python train.py --n_layer=11 --d_model=384 --n_head=6 --n_kv_head=6 --head_dim=64 --d_mlp=2048 --vocab_size=8192 --activation="swiglu" --norm="rmsnorm" --norm_place="pre" --norm_eps=1e-06 --positions="rope" --rope_base=32400.0 --rope_fraction=0.5 --qk_norm=false --attn_scale=0.125 --bias="none" --tie_embeddings=false --parallel_block=false --init="uniform" --init_std_qkv=0.0198 --init_std_o=0.00423 --init_std_up=0.0198 --init_std_down=0.00183 --optimizer="soap_variant" --lr=0.00211 --lr_mult_qkv=0.7 --beta1=0.95 --beta2=0.95 --lr_head=0.00668 --grad_clip=2.0 --warmup_steps=200 --schedule="cos" --final_lr_fraction=0.03 --batch_tokens=[32768, 65536, 98304] --seq_len=1024 --doc_mask=true --train_tokens=284700000 --steps=4688 --dataset="wikipedia_en"
Each number is 200 + 40 x the weight over its row's rms, rounded and kept within 0 to 999. Layers, rows and columns count from 0. The size before them is the row's rms in percent of the matrix's.

# layer 3 MLP gate, 2048x384, rms 0.0933, rows 798-806, columns 256-383
097,202,184,193,153,184,265,204,221,156,195,305,240,204,216,235,199,139,143,183,239,229,177,157,194,256,220,247,200,155,221,192,232,146,213,239,206,130,216,202,142,224,174,222,195,264,143,179,116,192,129,188,185,217,230,237,228,116,193,174,145,190,112,178,144,231,169,140,213,249,270,187,240,207,208,224,232,225,140,202,144,223,117,233,194,130,213,199,135,171,174,216,221,226,246,211,205,223,211,118,242,241,224,166,197,63,176,137,133,209,199,191,126,299,151,191,160,165,199,205,223,223,168,236,204,134,194,297,244
100,182,220,239,277,214,181,157,193,208,195,191,158,221,178,184,236,269,188,264,227,191,227,215,250,192,208,259,196,220,175,154,303,163,229,157,198,276,217,235,233,138,182,229,213,183,204,194,116,199,114,152,142,171,208,227,146,201,170,114,228,140,189,164,198,159,241,222,159,190,183,199,213,274,153,127,235,203,234,283,219,223,218,267,156,175,140,228,142,229,263,198,253,202,155,269,195,196,219,221,228,229,246,213,232,219,208,181,220,157,187,252,223,227,261,265,269,185,222,193,177,190,185,85,176,165,252,245,219
099,117,246,170,272,233,266,141,175,227,194,211,246,207,188,256,235,178,215,192,125,199,184,215,168,169,230,200,176,226,159,210,224,261,202,180,198,207,280,151,238,211,167,151,231,259,188,182,166,116,149,201,191,275,236,124,198,192,236,305,98,291,166,206,164,211,109,181,233,214,207,250,218,174,134,249,272,283,208,126,215,163,274,222,218,143,189,170,209,199,181,178,259,289,193,183,153,251,243,188,263,231,148,151,168,212,156,142,168,244,229,263,174,235,230,206,161,250,157,171,193,186,203,211,218,229,170,239,235
105,189,226,190,168,171,207,165,207,247,249,134,209,219,214,259,208,240,148,217,203,265,210,179,208,130,194,204,207,161,237,134,195,178,193,208,114,193,172,211,152,216,209,131,218,214,206,160,224,288,139,176,200,126,249,180,202,230,217,227,194,134,125,172,109,169,200,151,152,236,204,189,227,142,177,195,228,234,197,169,165,209,200,228,234,171,283,254,228,262,167,226,251,180,208,233,208,221,194,107,132,300,235,265,143,189,208,201,188,185,197,171,259,231,233,226,234,241,201,237,174,211,190,176,236,232,231,159,200
111,268,233,218,167,214,118,144,173,221,202,222,166,161,248,140,224,184,280,257,165,255,179,129,199,216,237,175,146,214,205,187,242,259,273,273,238,255,226,196,135,184,191,289,209,233,228,273,203,189,190,171,180,196,144,141,227,211,228,183,209,146,211,214,241,202,181,206,158,120,243,182,222,185,211,276,249,168,193,178,207,252,213,256,285,191,182,176,203,208,229,189,277,249,249,218,186,196,241,158,118,125,194,147,177,126,217,210,168,158,195,218,238,173,197,228,160,203,147,110,250,236,130,234,172,232,151,217,226
095,263,129,223,222,195,193,203,197,176,198,175,209,298,151,216,221,213,245,122,209,171,228,208,255,191,190,183,191,118,253,215,182,248,154,238,230,211,166,227,226,178,250,223,221,173,159,142,228,158,185,158,148,243,244,233,251,247,173,210,263,152,193,197,173,143,274,189,216,171,156,248,198,233,196,267,201,234,195,206,241,184,177,189,190,273,167,131,244,230,229,175,252,219,196,163,230,227,201,231,205,173,158,246,266,130,157,140,208,270,215,220,213,239,228,185,225,259,216,283,133,250,198,209,239,184,199,208,228
100,225,184,181,214,125,241,304,193,239,236,196,224,188,179,235,293,185,167,183,146,209,230,192,192,179,203,212,222,303,243,203,215,163,206,195,158,146,193,222,147,222,169,228,264,206,250,85,181,212,190,256,167,197,210,215,294,215,226,228,258,216,254,198,165,201,230,180,180,188,206,146,142,195,165,154,160,182,185,215,219,176,220,221,188,347,254,223,192,247,235,214,218,184,126,169,167,213,207,180,219,243,227,232,168,218,111,103,182,89,268,182,186,221,174,203,176,194,253,167,250,189,240,198,184,203,210,219,277
095,144,179,230,164,284,192,242,201,161,197,173,179,256,228,216,210,135,183,207,270,205,165,206,162,203,156,158,157,177,175,198,226,215,229,190,219,235,169,276,214,183,198,199,174,243,190,183,227,229,263,273,248,256,223,217,237,190,169,153,94,205,205,183,171,208,154,214,189,220,240,237,268,159,128,260,180,212,176,217,220,133,288,271,206,139,235,252,225,105,182,223,177,229,207,174,144,330,199,247,169,118,142,123,236,209,272,169,214,202,202,184,162,125,188,183,231,198,260,246,255,206,215,238,283,264,214,196,241
107,145,258,207,181,185,241,232,223,202,185,161,195,238,171,265,146,193,206,162,201,180,234,238,166,196,210,195,170,212,281,195,247,170,185,169,190,185,190,193,207,184,199,170,152,206,153,238,219,203,260,143,191,148,230,223,239,238,229,228,212,177,207,258,187,286,179,166,150,112,132,178,162,207,170,120,156,261,234,220,191,211,300,211,253,204,230,159,176,213,165,230,303,265,271,190,269,188,242,234,198,162,231,263,251,215,178,161,192,154,144,249,285,201,159,309,167,189,200,142,252,161,181,150,121,239,219,188,198
# layer 3 MLP up, 2048x384, rms 0.0933, rows 798-806, columns 256-383
098,168,270,244,231,196,195,211,179,276,176,184,202,214,203,203,251,252,265,213,175,195,196,213,213,170,170,187,166,224,190,172,112,235,228,165,208,288,199,206,206,166,234,231,182,179,232,288,280,200,202,223,192,167,143,186,113,234,201,189,294,188,303,186,188,206,207,251,198,202,162,205,184,178,176,183,178,189,213,185,256,128,272,143,204,179,202,186,212,191,161,184,196,180,218,215,174,204,216,305,141,163,145,252,229,279,233,268,240,195,210,209,288,224,283,256,183,201,215,232,171,171,218,192,167,238,184,202,138
098,207,149,198,156,250,294,162,208,229,259,251,242,162,225,130,260,215,170,202,213,229,206,150,199,254,157,194,211,166,267,211,128,212,186,240,146,122,159,96,94,198,195,198,186,234,202,211,157,160,229,213,234,239,207,193,145,212,212,186,250,190,247,248,185,236,146,207,206,212,231,143,168,204,239,257,171,201,178,148,166,156,183,91,235,192,199,171,199,211,198,204,174,177,203,138,184,180,205,170,181,170,212,305,199,247,246,167,230,216,237,140,208,240,196,169,218,181,174,224,175,170,228,246,196,200,141,256,172
110,223,146,185,134,228,134,169,209,200,245,197,218,224,198,132,200,183,267,236,272,186,167,141,158,188,115,179,142,218,206,160,174,206,246,225,177,223,144,216,201,235,196,176,146,172,193,164,170,237,209,171,219,144,181,228,172,172,197,158,274,184,269,119,260,169,218,251,174,100,152,127,137,178,201,240,211,97,205,228,198,221,177,150,179,227,246,242,263,214,198,203,165,170,177,285,196,202,112,178,205,148,262,261,266,233,211,262,243,166,207,181,182,159,129,223,214,175,225,310,213,205,235,176,140,217,220,187,195
102,194,254,242,214,160,163,190,209,275,178,158,192,214,237,236,254,246,160,253,214,262,180,205,154,132,154,134,217,207,191,142,89,139,177,276,96,202,196,197,206,266,207,182,163,178,194,206,169,291,186,114,187,136,254,228,196,259,184,256,154,169,169,170,231,190,207,196,187,231,189,195,183,202,117,210,234,191,205,163,186,236,205,172,238,175,242,196,217,302,182,252,244,208,194,204,282,211,208,209,177,241,198,268,90,180,236,190,227,197,228,204,287,211,271,223,199,249,169,247,180,181,225,184,208,198,210,195,175
112,249,232,259,177,168,144,139,150,230,205,212,179,171,207,176,241,266,238,215,212,192,210,134,227,184,219,182,178,179,211,185,283,225,290,215,206,163,128,245,214,228,143,217,208,232,178,233,174,191,174,186,182,233,137,157,270,201,205,191,219,211,225,178,244,194,179,136,185,156,218,213,190,205,272,244,226,127,192,198,211,267,195,261,236,182,178,157,236,243,249,147,257,275,200,186,240,220,172,127,175,132,250,78,199,151,169,228,229,161,171,155,257,158,179,160,185,173,187,121,243,231,153,235,163,263,186,176,216
089,246,147,226,237,220,189,216,154,158,193,259,220,208,240,142,197,261,150,172,251,160,189,207,249,202,222,142,236,167,112,174,180,240,180,257,258,203,208,207,235,189,209,156,224,168,215,201,254,183,265,206,219,210,214,275,224,229,184,187,237,187,211,230,160,249,198,178,272,168,141,157,234,207,182,252,210,208,278,213,197,163,182,209,277,232,173,158,259,204,223,169,201,262,223,210,195,141,167,211,159,178,197,223,284,196,218,208,162,169,261,238,152,241,210,210,215,217,208,280,181,174,221,221,179,181,223,180,292
099,177,247,201,160,290,213,91,208,174,133,201,186,201,206,126,145,243,216,225,225,167,206,154,212,277,228,197,201,170,162,144,159,216,237,180,231,200,263,184,223,166,232,129,125,219,231,258,159,258,217,190,205,225,195,187,130,169,167,169,165,224,130,250,278,238,181,130,258,193,209,268,300,182,217,211,208,219,257,199,189,202,210,196,210,209,176,182,146,140,133,209,144,136,259,198,192,165,214,175,139,196,160,217,217,222,278,273,258,204,160,234,164,256,150,171,174,161,161,198,221,155,168,136,241,232,178,249,191
095,190,172,209,152,294,259,219,217,181,221,181,261,211,221,159,180,183,158,196,242,193,217,192,138,183,161,191,229,218,158,148,143,220,256,171,149,281,185,316,187,145,209,216,258,187,183,153,248,230,222,167,275,212,231,157,178,179,234,111,109,206,208,207,175,209,187,159,141,218,243,218,204,138,168,265,262,175,151,219,111,170,249,163,171,141,93,217,247,140,208,159,242,223,239,220,186,214,203,215,212,173,239,169,213,244,221,139,200,243,209,223,184,128,184,234,230,178,244,198,175,204,176,236,190,220,252,218,219
101,269,164,264,167,161,160,216,217,208,181,225,131,171,242,155,238,240,190,233,249,259,143,163,208,209,178,248,228,203,242,225,213,212,226,240,215,226,239,129,195,185,201,190,235,191,237,250,222,210,256,299,239,169,226,179,178,221,181,173,167,173,131,180,173,182,167,208,227,235,216,105,152,210,122,273,245,155,163,189,194,170,89,193,140,248,168,247,249,260,233,100,172,186,155,234,212,181,123,178,169,155,147,182,250,219,117,160,208,250,255,202,221,170,198,132,195,192,179,228,144,218,211,203,187,165,238,211,224
# layer 3 MLP down (transposed), 2048x384, rms 0.0868, rows 798-805, columns 256-383
101,167,272,222,210,182,231,229,229,195,261,151,244,192,205,206,262,209,260,152,158,132,275,197,212,205,265,131,153,234,151,251,229,275,173,181,188,179,214,193,208,153,185,267,228,179,217,207,193,221,221,191,115,121,233,172,105,184,172,201,270,201,208,202,211,196,258,260,214,254,221,175,213,216,234,196,253,197,136,227,200,236,211,191,179,269,151,214,258,221,301,226,225,202,167,248,193,188,253,180,231,219,257,123,169,165,240,199,144,194,137,147,246,180,267,198,189,202,223,236,220,211,272,270,249,211,241,197,214
099,159,213,185,167,207,183,229,203,215,261,156,171,166,109,191,225,202,227,228,232,239,188,233,154,180,223,172,174,183,236,206,184,224,253,203,177,191,200,302,145,159,182,220,140,224,186,225,156,195,194,242,119,183,209,212,184,178,304,224,205,119,214,102,202,136,211,203,221,175,303,206,110,223,246,184,234,186,184,211,192,160,223,225,232,227,175,211,238,142,167,289,145,217,216,226,215,224,251,267,171,226,232,166,145,185,217,203,227,265,216,255,190,207,196,222,210,163,254,154,227,200,183,190,204,208,118,249,164
103,204,203,204,200,266,97,229,143,120,142,187,174,245,200,193,240,168,238,273,152,208,251,182,132,187,211,188,244,142,234,175,185,205,177,192,238,239,206,216,215,168,199,153,219,212,215,134,210,253,177,199,228,176,203,227,223,139,206,150,171,142,288,206,264,220,180,155,164,124,155,198,195,198,256,79,122,224,263,211,188,147,178,222,215,176,169,179,188,177,205,104,263,169,234,175,233,198,186,262,200,187,265,176,225,257,196,127,263,191,193,301,209,164,264,167,174,259,110,358,182,192,237,204,155,156,237,172,230
103,193,122,166,126,194,236,135,246,188,166,248,156,256,187,235,191,150,165,208,203,125,180,229,187,250,315,224,171,319,187,190,156,224,230,205,192,259,183,166,279,161,177,209,196,272,180,207,144,211,124,238,147,173,205,222,258,179,204,228,175,253,181,190,234,259,190,166,119,150,155,145,297,132,122,205,181,199,155,163,227,196,214,237,297,158,198,184,206,230,195,273,151,204,150,226,195,256,235,132,195,245,237,185,209,212,210,134,211,215,186,217,230,261,202,214,157,244,200,187,235,186,227,269,144,189,165,248,218
108,168,208,189,228,142,196,189,194,165,190,250,209,197,257,211,167,209,227,172,164,158,196,214,193,187,186,187,231,241,211,224,148,212,221,215,251,155,159,255,150,161,129,123,159,152,205,264,168,214,94,181,126,184,235,169,181,157,228,267,184,166,139,200,240,227,171,127,217,266,144,310,194,220,165,168,237,158,221,206,207,283,268,304,182,140,133,148,197,229,227,94,210,235,160,189,192,143,179,172,205,148,213,254,211,200,156,232,217,173,132,121,178,202,270,274,206,163,202,202,181,262,141,196,252,272,201,169,187
094,260,186,251,138,198,242,169,199,314,210,199,147,169,185,220,200,186,161,196,250,123,248,194,162,197,220,168,226,185,215,163,122,174,235,213,140,216,249,249,190,282,178,268,222,309,251,220,181,159,222,190,225,219,226,133,221,172,226,204,191,163,217,317,253,298,209,215,188,220,223,251,152,206,219,220,185,217,209,225,237,205,152,139,201,150,173,177,177,125,263,157,197,190,183,157,256,173,235,203,205,185,126,209,168,208,134,231,210,140,104,173,236,186,218,198,198,164,177,143,179,206,202,245,169,184,158,122,195
104,231,253,232,212,239,217,199,180,201,196,232,151,249,173,238,193,106,193,249,139,146,236,176,250,169,190,277,208,185,279,205,211,174,144,228,186,248,155,206,258,217,151,339,250,163,248,191,161,191,241,179,173,202,150,181,240,185,236,189,190,226,276,174,193,172,217,205,181,253,180,290,188,188,226,224,127,133,146,128,125,178,254,201,230,221,245,215,204,237,219,170,268,239,211,163,191,179,247,186,194,200,230,213,257,200,179,164,259,204,270,137,228,96,286,150,189,219,229,241,194,264,250,264,184,141,193,201,173
098,187,162,225,222,207,203,239,157,163,209,209,280,211,199,159,221,201,158,185,245,178,181,256,214,223,167,209,189,221,188,250,172,181,261,242,307,226,229,262,273,192,256,169,195,203,224,202,218,210,192,155,239,260,156,197,141,210,220,124,153,229,264,196,127,173,187,192,150,210,181,262,249,194,157,228,198,136,196,197,215,218,312,267,218,174,189,232,209,149,201,224,175,222,265,127,173,199,278,289,178,158,283,140,197,72,199,160,279,209,181,237,121,183,201,232,178,169,202,231,232,181,190,234,174,231,157,213,216